{"num_key_value_heads": 7, "hidden_act": "reglu", "norm": "rmsnorm", "positions": "rope", "attn_scale": 0.0875, "bias": "qkv", "tie_word_embeddings": "early", "parallel_block": false, "init_std_o": 0.0, "init_std_down": 0.0, "optimizer": "muon_variant", "decay_shape": "square", "batch_tokens": [65536, 131072, 196608], "dataset": "wikipedia_en"}
Each number is 128 + 32 x the weight over its row's rms, rounded and kept within 0 to 255. Layers, rows and columns count from 0. Numbers have three digits each. The size before them is the row's rms in percent of the matrix's.

# layer 7 MLP gate, 896x448, rms 0.175, rows 867-895, columns 336-447
099:107147073134105165088101146146107091139073152148128118098174091107113170064133131125108110190141086131098172091172144190103124139179133098148131110079095168148165166143129124137143147122150108141160114057178138103158131066072126093166130153091137128187187116131113097148133073181132126214128148105128132210127162142089150109160088142143
108:115092129109098107141174114115181139163138104174118065138127131137189096173125121105137165132184195143133089111145131176177179149153103110129099126113102095080066093092094107125198137175182082052152178135124145169126168125108205150143116090107115135122098097108101124114089186106134155135136129144173113152173147150145143104141160138164
100:065125096145082130147138165074161152155169151086205144135135164152164085101156079166133151124112125100075107125128209099098097112143128109116116119167165079112134146121110125169195131139068137141115100125132125118132138129077164073057089124092132100113089086187114112092129097169144093145119182154206110136170144121159131151101106138171
095:126100098135190147163082172118088105104120112183152102095031111117121142111166116190103153138120165155106158110140141119180118114126191141178107135123090059150184110144095104126099118128098147161123174152157153115093138137103138096152167116104071105193118108147183136138126114118066095092092136123128150123178137131134126196106147215159
100:130166091143109193097146174083183121112155101106106142150128103087110089148139158089090161173093150162168131135102158134105188175169124116106147100177073113136104042140160214114141172106169135132143129164166145115155187083157119117137083102105126091118114064122147169128109120096132143120105127121199133079099151151117117140152110062121
095:112164127132097162131152210100085177103173106114090132108113120123126138085137094104084138166102161100146153166130085121116101169112149118118127087088120137149090104083173122138112166125124170105136173184145061124128081118188169099078111149131145131183069150162148087127140087105113102154111130121117161128136114181209144129135089095121
095:129078120140173098132063157130157147125117070188098142157141111115089124145081110089204115101163119133029120113099115118097131125185147135151150189091163068128164109116141155104112132140151077138188085144114110100168061173146130159198128112140188123081221136195121101148092145148150234131155106141174132107128124109164119088156153152135
104:147133133121145129116142130100090127168121108057158107076129103106161157089139087089070158099096121111109083147153102125112097110126161118100076174130159114141126111119144093161205077104203111091100150189109082176099126126141099094146162094114122130126105134133172153102086072196089146128115106122126120080106060170175142139092136152134
095:160097165088097135103093068129119124136148167122099157156077133158143141152174106162168176135100135164156118153124046114095153066135169196136096120096111097117160153130130159120140084120106106100149176120155130133170102101089114087134170116089109035101155171084090172166191096092054191147131152141096134175094151106178113129103158141150
098:120140070135137151129115060053141146135051171187162113102096180107202144153081128153104134154140157114118121161137185144090114107166098148124083115163116130151151208112110118164184138118122146137107140133184143091154125068110124117133159191174113102121108138079094168164135104064082113071164079142156089101148125114110147136134137155129
096:054170135117068119145138104109103191075108129105167123129127175140085134098160104176057111118146107123140121128201198149115137079110092098105099176110139109082102156082118140101144134075103161149107069110066171115209142122113095142117151119132214173165068173119089101189168141139206128062099093135160169094132193097145141165149174158163
101:122164081151133125143111108156114193166124120126086143061070156138134073086135179148146112116117135129128192110194139122148139132087097136140138128077088178062096128100126100172140143131128089126110139171142136112161153133120144119100148096164141139166053091166114160070107156125156137136148134151144160147147104106093140119144135166152
095:181118149139102137135162125113155151127105109155146104118126099107074152180163131047129090160132058108112143147145152127105106147105144158091150103083144088168143134115097126135146108109117093138134119060152091180108145125161087132120189163129107126183101154156130159135122112098087182139143133054107182127154080127159078108145123074112
100:159160135113187121145160167086113097208129112131125047170159139171163141117110138126090150110088101119094098149149113086067107129114133119101114170106122114094126205154094174075119101145157049149136121171081158093184204074130180126127095125089175110113104098110104142107098185140127103172089171097134158119140153146126159115197129163181
097:161116108151128112129159151175091106123095088143164147151120087165069196098108145137170163116196119088117150165145182163183117134157117127187172104155104089158170181151123060155098095162165124125135109132131131099159112120192150085127115163167144092115157135105121096182108089189139155112183120129114091154125133114136120108166074104127
093:080128111160094131178128049146114098142063145160181085094109136123089092161205065171135107164111112148107119180184139130117127156144124094121147191121111127104093131145182141151177148138140167087163180077150110141112114132102146141190132187096081155161212148068128098169157102167083093097126155152073137117125160105139192105103135122185
104:137076076189125137133102116090139165119149128150141121144113121117123121080168091149106119126164139090120133131123135154141114117099151077110140095125094139084059144123073136194145125107250148151120139175108079107088120135107095167141129134149136112131137087121101170127147156177097160152155154142072188137128031149153119156113119116059
104:110121138118056095118121095200159131063140104133168129141140168122143150119106098077167189209124185160158133183140110088160124178130107167146107125120077094097115135118117134115122166125165183098179061157149095080061095172150150149135101139100137100157089152106189146084147106132147144134145148161184181150138128119120085155106166124094
091:126101145109071151146149167095099082119152199154131092119156104149119119113143179143099140120135145098112154155120131114184165162105181131138162142078144140141118168137139091097107068153153141120099142165082121148148129163168116090064099122119086149150159205092135142153122095148162131173121132123084113164105179071168119104103189188152
095:086123148102116077127148147072115065186141130108106125177116140099160091112102133130179123091074136086213150095080122152120150138058084193160149082089159104149087087152198128104157130124157150104136126118172097101133125096164124102129107109090210164180107132188090139134164080157170141159194117123121171092145102138106119109104100132102
102:118116159122117101154146085197120130116148128126160131154116140094158095171129104182121103062160139181089176144149157100165100125109130085124147131117067110165118063133145150075121105142145136185124126141194142177138110110114105094107090138121132087104080130158065141087069038178132125124188165191161100176122155116192098125144092110130
110:115167126098167113192149187146105134100113152150139060142116118098076167151087191112132141114137123126143083102127170158104110115071100103160115086125165120096072137146090105053098178094159115168117182080115148163134134160111109147101150131128172117090140109123120083104135144096131070170136123136121118112107181146167157130146158148158
099:129171101164147112088153124171155150113080170123089104151169166166151145106157165213129126153115151086152218080157122111114092138129195193139186124103113082136058096105178148136106127058128112168154153157168159123126105142118189161116182143137148166123123170171112158112178122155124195148138156028105135148081123091133127080132143166124
100:067145124137128103140130091223154093162154114136109127109130148095077172133086133111166093123119165098120101124118129150179067182102175135121156122107178110087103175101124149143144095132182173096114151186123117112123095094088166153089081091158151059167137117124075158093106089179143123155186103159118084115157174126159130099093119152086
104:111130164101135121132145152141142099139107137121096099097148198132107131143143085100125129141168090111173096123130127200111074094107126156120067119145147159209122087129158143148132097156116114140149070149166110106159173176165110170092172104101135111134078159112114112119100174094117087177125113155152131096116141151128139092060106190141
098:080160138165201111080123127131045085146115116152130127157118131145126135170095138172176128183112083131148161089092059061089078153115105104132072171129105161116103157129102147133155103146115116093136160126116149178084144125081158138110161156179111178123145121144129126107107097148118104151169175124130145116223139167115072079104141100159
094:157109134116113111134104110149109166110132063186127112107111132156130073087175104130155129198118110140128112098113143127176167189059104140089160189088095109117092094127143199109113109144168108160165079141120130136133129113113134062138104142159128128127114111122130154166150129144139098161173137133067147098128152122169114090122107120136
107:077091176127156135141052088087124170126134174148087125129112082141125162108168110118120161099173144118114096115159100159144145106155129168079147183109082117110108124095136065061171181166109193158089142140137136147108183135128114155150119193123099121102138113158120133127151126135131103115144119161130146110163075122099118114164143086074
102:172101118142137114160146160116121139134104096187119147146140104100061150108165152136143091157098130157060102119130199134201126153079112139142114155126103154110107127110120130139138152127184110161158129123111148095090127096143104132155122135087124147103105141109104127103095139127159133177102131121135182166137125090169098133147136190104